Part of a small language model's weights.
Size: 9 layers, 16 heads of 32 (8 for keys and values), MLP 1344 SwiGLU, vocabulary 32768, 59.2M parameters.
Architecture: rotary positions, no biases in attention or MLP.
Training: a variant of Muon for these matrices, 1356M tokens, 5173 steps.
Each number is 50 + 15 x the weight over its row's rms, rounded and kept within 0 to 99. Layers, rows and columns count from 0. The size before them is the row's rms in percent of the matrix's.

# layer 3 MLP gate, 1344x512, rms 0.0896, rows 281-314, columns 128-159
100:49 58 54 49 22 54 95 68 32 43 39 52 59 24 17 44 66 37 66 05 07 54 61 35 39 35 48 58 45 72 34 35
103:45 38 45 46 60 66 69 53 55 40 31 39 48 45 47 63 46 53 47 24 40 34 20 68 48 35 64 57 30 51 35 57
109:63 79 38 54 64 33 33 46 53 46 22 52 23 71 40 47 23 45 43 55 43 48 42 44 46 30 47 46 65 23 39 53
101:67 79 66 56 54 41 57 38 37 50 56 37 55 31 23 39 40 54 30 25 71 51 55 70 77 71 42 55 33 43 61 62
116:51 24 42 26 53 34 41 78 30 32 52 49 41 76 47 50 37 67 59 57 56 36 50 61 62 52 29 46 49 43 64 60
106:42 68 77 50 78 46 43 73 38 54 81 45 61 65 67 50 71 61 61 52 18 52 55 52 65 53 61 47 29 66 68 67
102:59 46 66 85 48 73 50 44 39 63 40 40 60 37 48 71 23 51 62 54 36 37 68 25 22 68 57 33 53 66 50 56
104:48 31 61 40 63 48 40 72 73 65 41 49 73 43 71 16 74 76 34 74 20 78 67 43 42 49 58 53 68 63 23 77
104:46 62 70 52 49 42 63 15 59 69 43 44 51 59 51 42 58 74 79 42 37 26 62 34 28 35 55 41 42 72 48 42
100:45 42 73 49 35 42 34 28 42 34 64 56 67 45 43 63 44 68 61 53 33 19 48 36 72 35 68 36 70 38 78 54
095:44 76 44 59 61 63 25 43 36 67 37 27 21 26 22 53 55 49 45 59 68 70 39 49 52 49 35 78 21 38 65 56
098:71 77 49 69 32 86 61 53 49 39 74 63 60 49 38 48 35 68 65 27 30 39 54 51 44 52 64 66 51 73 53 50
105:66 47 45 39 55 26 63 51 32 33 55 35 25 55 46 50 54 57 50 61 45 41 34 22 58 51 24 51 37 64 67 99
110:52 60 26 73 22 46 61 31 33 45 59 54 50 23 34 34 53 59 50 78 46 21 83 56 79 43 57 21 27 87 68 24
100:56 71 64 59 71 49 40 62 63 38 42 44 30 41 09 69 71 65 58 63 48 49 67 53 41 47 50 34 69 24 43 39
105:55 50 24 57 42 60 60 58 34 60 47 51 40 44 59 50 50 82 61 31 58 14 52 71 73 48 51 61 60 45 16 63
089:40 44 40 40 50 28 48 55 31 47 66 29 41 36 41 75 79 50 46 48 26 26 68 41 52 63 60 53 65 60 59 64
106:52 36 43 51 26 45 55 59 68 40 42 57 31 55 56 57 67 72 36 72 36 33 58 55 44 36 47 75 52 35 65 53
102:32 58 63 53 59 41 39 81 62 31 52 68 28 65 29 58 56 58 54 40 61 33 50 49 40 63 42 63 44 27 41 62
098:45 45 52 36 44 46 41 20 65 69 77 56 65 64 55 30 38 33 65 57 31 61 59 43 61 23 67 68 43 80 34 55
094:50 55 49 46 43 40 33 54 40 48 37 49 37 29 34 58 46 63 46 23 24 47 33 12 49 38 67 59 53 52 68 28
115:73 30 31 34 57 42 47 37 70 52 55 31 42 72 47 47 68 39 63 59 54 32 62 37 46 34 54 61 44 51 35 72
104:45 40 83 79 67 80 37 48 63 46 31 37 67 29 52 57 40 09 44 39 03 61 24 27 50 50 62 39 61 45 39 14
096:65 62 39 59 28 52 63 68 86 32 74 65 52 58 50 65 52 54 31 91 29 59 48 35 42 56 68 37 61 19 32 52
097:44 60 61 56 54 29 61 45 30 52 47 57 39 59 40 70 55 19 52 27 50 46 40 74 41 54 54 52 41 52 61 70
098:46 48 56 45 32 46 42 52 49 78 45 52 56 41 66 58 29 69 82 49 52 49 19 07 52 71 70 65 32 62 65 62
102:54 30 60 26 69 69 87 62 44 53 32 64 47 29 56 32 30 31 66 37 60 68 83 61 32 53 49 36 44 51 54 30
100:58 38 34 26 60 45 66 51 58 28 55 41 48 69 75 39 34 61 50 56 47 43 44 63 50 68 72 30 51 55 47 70
094:61 52 56 44 67 40 58 31 81 45 52 70 59 71 68 75 66 41 59 48 33 58 53 64 38 46 47 75 59 51 70 70
093:62 48 53 65 57 46 28 38 37 50 23 51 45 61 65 71 45 58 80 51 50 52 55 41 55 56 40 43 59 65 50 11
105:64 61 40 46 53 27 63 48 46 73 49 88 46 42 42 78 62 33 52 44 61 55 58 68 62 53 67 47 55 45 42 82
090:61 45 51 54 55 34 59 31 41 32 51 43 41 74 31 60 79 75 39 76 49 54 29 56 65 42 42 33 37 41 68 54
094:48 40 56 57 41 41 51 43 36 33 51 35 35 25 50 52 54 34 45 66 61 49 43 69 44 53 28 65 49 57 44 79
095:34 42 69 94 82 55 66 58 37 35 56 52 53 57 58 54 74 42 40 48 42 67 42 52 66 38 47 60 59 56 72 56
# layer 3 MLP up, 1344x512, rms 0.0934, rows 281-313, columns 128-159
098:26 29 78 45 26 85 50 78 48 75 46 29 37 37 57 53 48 45 66 36 50 75 72 52 60 40 54 52 33 46 32 30
104:37 45 78 45 68 46 46 38 61 47 43 35 25 37 56 65 34 25 58 51 52 42 63 42 60 60 52 28 62 53 43 75
102:70 43 14 55 48 28 32 80 60 59 62 27 72 52 73 56 48 42 93 63 44 14 36 33 47 60 67 37 48 59 65 82
103:47 37 74 16 50 36 70 38 53 59 36 42 49 59 44 41 78 71 59 47 60 34 55 88 62 67 37 62 72 43 51 47
111:13 41 61 46 58 02 38 69 55 52 19 50 30 60 50 28 55 63 53 37 39 43 45 76 42 67 60 65 68 58 34 58
102:73 35 51 44 75 47 41 54 54 52 41 76 68 51 64 44 34 66 43 68 41 94 41 46 50 21 29 91 48 43 75 63
094:64 41 39 62 72 64 67 35 51 66 54 29 51 47 42 51 42 29 45 50 36 45 57 56 28 80 46 61 38 67 63 25
103:66 69 58 22 61 36 38 51 48 33 57 62 51 65 41 19 63 68 41 65 28 16 65 33 55 50 52 49 57 43 31 47
104:44 49 53 27 50 64 30 54 45 72 60 29 43 66 38 56 52 36 32 65 56 73 77 67 33 51 28 45 77 54 36 73
104:64 18 61 61 22 49 59 35 61 59 65 50 59 53 44 59 47 51 53 51 36 49 57 48 77 68 50 27 64 46 40 60
096:59 54 24 33 72 38 43 61 60 58 39 51 71 43 56 37 47 68 55 46 74 40 43 49 45 60 66 55 39 57 55 65
103:72 30 64 34 74 41 56 55 27 58 48 05 45 33 63 62 48 56 71 61 31 45 51 38 49 37 54 47 68 72 33 39
104:40 38 77 42 30 33 68 50 60 44 46 61 62 69 23 43 73 29 52 47 38 64 36 32 51 30 53 62 55 48 39 57
100:71 88 58 64 38 34 31 72 35 56 59 53 37 53 48 51 72 50 29 53 57 52 57 47 75 64 62 76 45 38 48 31
092:53 40 47 48 48 46 37 51 54 46 59 43 80 33 61 48 49 57 80 38 40 52 49 17 45 39 18 31 48 45 35 36
102:43 67 55 57 39 44 41 46 24 37 40 30 27 20 63 51 50 53 48 71 18 50 62 76 50 51 65 56 36 18 30 44
090:44 31 38 46 38 46 31 54 52 37 63 32 50 59 34 54 56 64 58 46 47 46 66 75 48 28 29 29 76 76 77 50
106:70 71 08 64 60 41 45 32 21 31 57 37 47 38 55 49 54 58 72 46 51 73 73 50 59 82 58 49 45 42 51 51
105:27 37 66 48 31 41 59 59 99 48 38 57 62 33 58 55 38 19 33 52 52 46 32 49 52 52 32 27 71 46 47 77
102:50 46 46 73 53 67 30 42 57 56 65 45 53 12 62 59 31 68 57 49 42 35 48 48 72 49 48 99 53 66 68 44
099:45 56 53 52 60 51 64 54 37 51 62 49 51 19 36 65 50 51 57 62 56 45 53 60 58 83 37 41 38 45 90 66
114:42 29 56 20 45 41 47 33 37 38 48 60 38 49 54 66 35 31 43 57 64 52 45 59 25 38 50 29 49 49 68 62
102:70 48 46 53 61 55 68 52 82 56 61 59 56 80 73 51 63 35 27 74 43 66 38 54 58 23 43 44 42 37 46 52
098:38 35 70 52 41 35 58 49 60 64 48 41 32 42 74 44 83 34 58 31 67 56 42 60 45 43 62 45 32 63 47 43
096:72 32 47 36 43 57 51 54 68 23 47 43 75 68 36 16 66 50 40 46 31 55 52 22 61 34 67 34 84 59 73 42
101:48 36 33 55 47 57 47 38 53 32 78 28 37 70 31 42 57 48 14 37 46 51 60 31 43 56 17 32 39 40 37 50
101:60 53 56 65 50 53 43 75 68 67 45 37 74 59 45 46 37 62 32 63 27 40 55 61 48 51 61 34 60 75 72 44
097:71 73 40 72 35 72 47 54 73 30 26 65 60 62 42 44 51 63 53 31 61 66 36 60 60 30 56 64 89 45 48 55
097:37 42 68 61 41 42 82 60 71 51 61 48 62 72 52 38 49 54 50 56 41 62 56 48 54 77 93 38 72 57 81 61
091:56 55 51 59 67 38 28 47 64 43 56 56 44 49 33 55 55 39 44 68 43 35 65 52 34 21 38 68 29 41 54 41
105:44 51 30 36 23 41 30 55 53 62 36 39 54 43 52 49 44 57 54 57 60 55 59 49 72 66 33 57 54 58 55 39
086:56 73 70 37 46 62 51 46 38 49 33 97 40 50 75 62 77 30 36 49 52 32 50 68 70 42 51 69 58 59 48 54
095:80 47 62 64 41 38 60 39 34 51 51 42 40 37 48 59 73 67 48 61 47 75 72 61 57 50 47 44 37 48 43 50
# layer 3 MLP down (transposed), 1344x512, rms 0.0798, rows 281-313, columns 128-159
101:44 25 55 61 42 46 73 74 54 26 30 50 48 49 42 31 66 90 45 66 49 30 45 41 61 26 76 71 60 67 26 78
101:23 61 51 29 28 51 47 47 34 51 32 48 37 61 33 44 36 43 64 52 39 44 66 32 87 73 17 75 59 14 35 73
103:50 38 53 60 42 50 73 42 43 79 37 41 57 33 28 39 44 86 57 44 75 51 50 43 70 62 24 54 60 31 49 37
103:24 58 52 20 69 33 65 59 67 53 24 72 86 75 34 55 43 78 62 53 49 60 60 53 50 38 65 51 54 48 52 72
109:38 74 41 75 17 47 54 73 38 66 35 59 77 36 51 85 36 52 33 48 60 66 74 57 54 47 36 58 68 40 45 57
102:38 64 51 59 66 55 54 49 34 60 32 42 65 41 54 34 51 42 29 65 63 51 52 42 53 51 17 28 70 45 36 65
096:73 30 45 39 30 54 51 59 23 39 39 39 22 47 65 41 49 69 58 66 25 11 60 47 37 35 38 26 47 66 48 72
105:57 50 53 33 37 46 33 39 40 49 55 59 65 71 28 26 66 43 49 75 29 22 72 63 61 19 60 58 68 63 36 88
100:25 43 64 50 25 69 41 64 30 40 17 68 69 43 52 16 65 74 46 56 66 64 47 40 56 52 39 33 46 62 49 54
097:60 48 72 32 13 39 26 44 41 50 57 71 71 40 42 86 37 46 74 50 42 35 56 50 45 75 83 34 43 53 63 47
088:30 53 56 80 37 46 61 51 52 44 38 29 29 48 25 46 52 60 37 39 42 53 62 62 48 57 49 58 59 30 51 41
105:40 21 49 16 74 22 32 56 37 52 47 53 27 54 53 60 60 25 36 64 40 25 37 60 44 43 66 43 58 68 59 75
105:63 57 41 16 25 48 62 54 66 42 52 41 51 63 51 63 51 39 51 64 46 12 58 47 64 67 60 54 53 73 46 90
101:34 45 57 48 48 55 61 50 55 62 58 56 38 42 73 55 48 62 16 71 17 59 55 49 35 43 59 40 68 52 54 45
097:40 48 50 42 32 59 54 46 32 63 36 27 60 75 70 31 35 83 45 54 23 88 60 30 54 21 43 34 68 62 52 21
102:70 49 36 41 38 42 64 52 65 42 42 32 59 36 40 57 79 59 45 30 55 43 54 72 35 41 18 69 35 21 46 37
094:53 60 54 39 46 21 41 68 46 63 62 31 39 60 59 55 62 58 45 50 17 74 69 50 74 67 52 33 30 71 37 55
105:56 60 47 40 42 32 53 64 38 36 71 23 53 54 15 68 65 40 55 24 52 44 39 41 54 52 52 40 39 33 66 74
106:50 59 64 52 55 46 62 66 60 56 68 60 39 29 28 34 41 64 65 56 70 44 68 71 75 45 38 50 69 50 30 72
102:29 68 29 59 38 52 54 61 52 55 38 39 48 36 83 20 47 57 25 52 71 55 26 46 55 52 33 44 46 43 65 50
105:65 51 43 46 34 56 68 49 50 47 54 61 53 38 73 43 44 47 59 56 41 54 43 48 30 55 63 66 43 68 62 51
106:45 37 21 56 80 67 69 53 34 21 72 39 34 51 35 52 26 38 52 46 52 19 57 41 76 49 42 30 43 58 49 42
104:67 69 70 57 65 62 68 39 38 30 54 43 54 71 57 12 76 53 73 53 38 34 54 45 48 55 42 70 71 60 73 34
101:54 32 76 62 54 43 34 23 74 57 57 33 45 57 61 48 43 63 49 31 66 76 50 48 47 58 46 44 28 66 43 24
100:50 43 43 45 44 18 32 56 37 52 30 61 13 25 29 75 24 39 61 39 59 59 34 57 34 55 72 38 36 43 50 23
100:59 55 68 54 30 52 49 52 38 44 51 56 74 27 40 80 47 59 62 69 38 75 56 63 47 51 47 56 51 46 18 54
099:46 55 56 33 29 67 55 59 62 40 59 51 54 67 61 62 66 48 50 39 30 50 59 39 52 43 67 98 40 40 41 44
102:69 17 43 55 61 40 74 53 43 36 45 43 56 72 41 36 56 90 63 65 39 50 33 63 48 51 64 32 66 38 50 53
096:62 49 43 50 45 46 37 48 40 71 50 63 29 46 47 49 46 47 64 41 26 52 50 49 55 65 44 53 43 47 54 49
096:29 29 31 46 82 37 36 13 60 21 30 40 61 42 54 35 65 44 62 43 43 78 31 58 56 49 46 22 45 49 34 84
104:43 65 33 66 51 76 39 52 56 39 40 87 32 31 21 49 27 71 30 61 42 45 65 60 37 48 09 54 45 44 90 20
096:76 69 29 67 75 48 26 71 73 49 79 46 69 54 59 41 36 28 43 20 52 30 56 47 48 48 70 41 62 45 53 59
095:30 26 59 48 40 46 37 54 76 40 32 36 40 57 58 54 54 30 75 66 42 52 20 24 18 72 39 43 55 52 36 60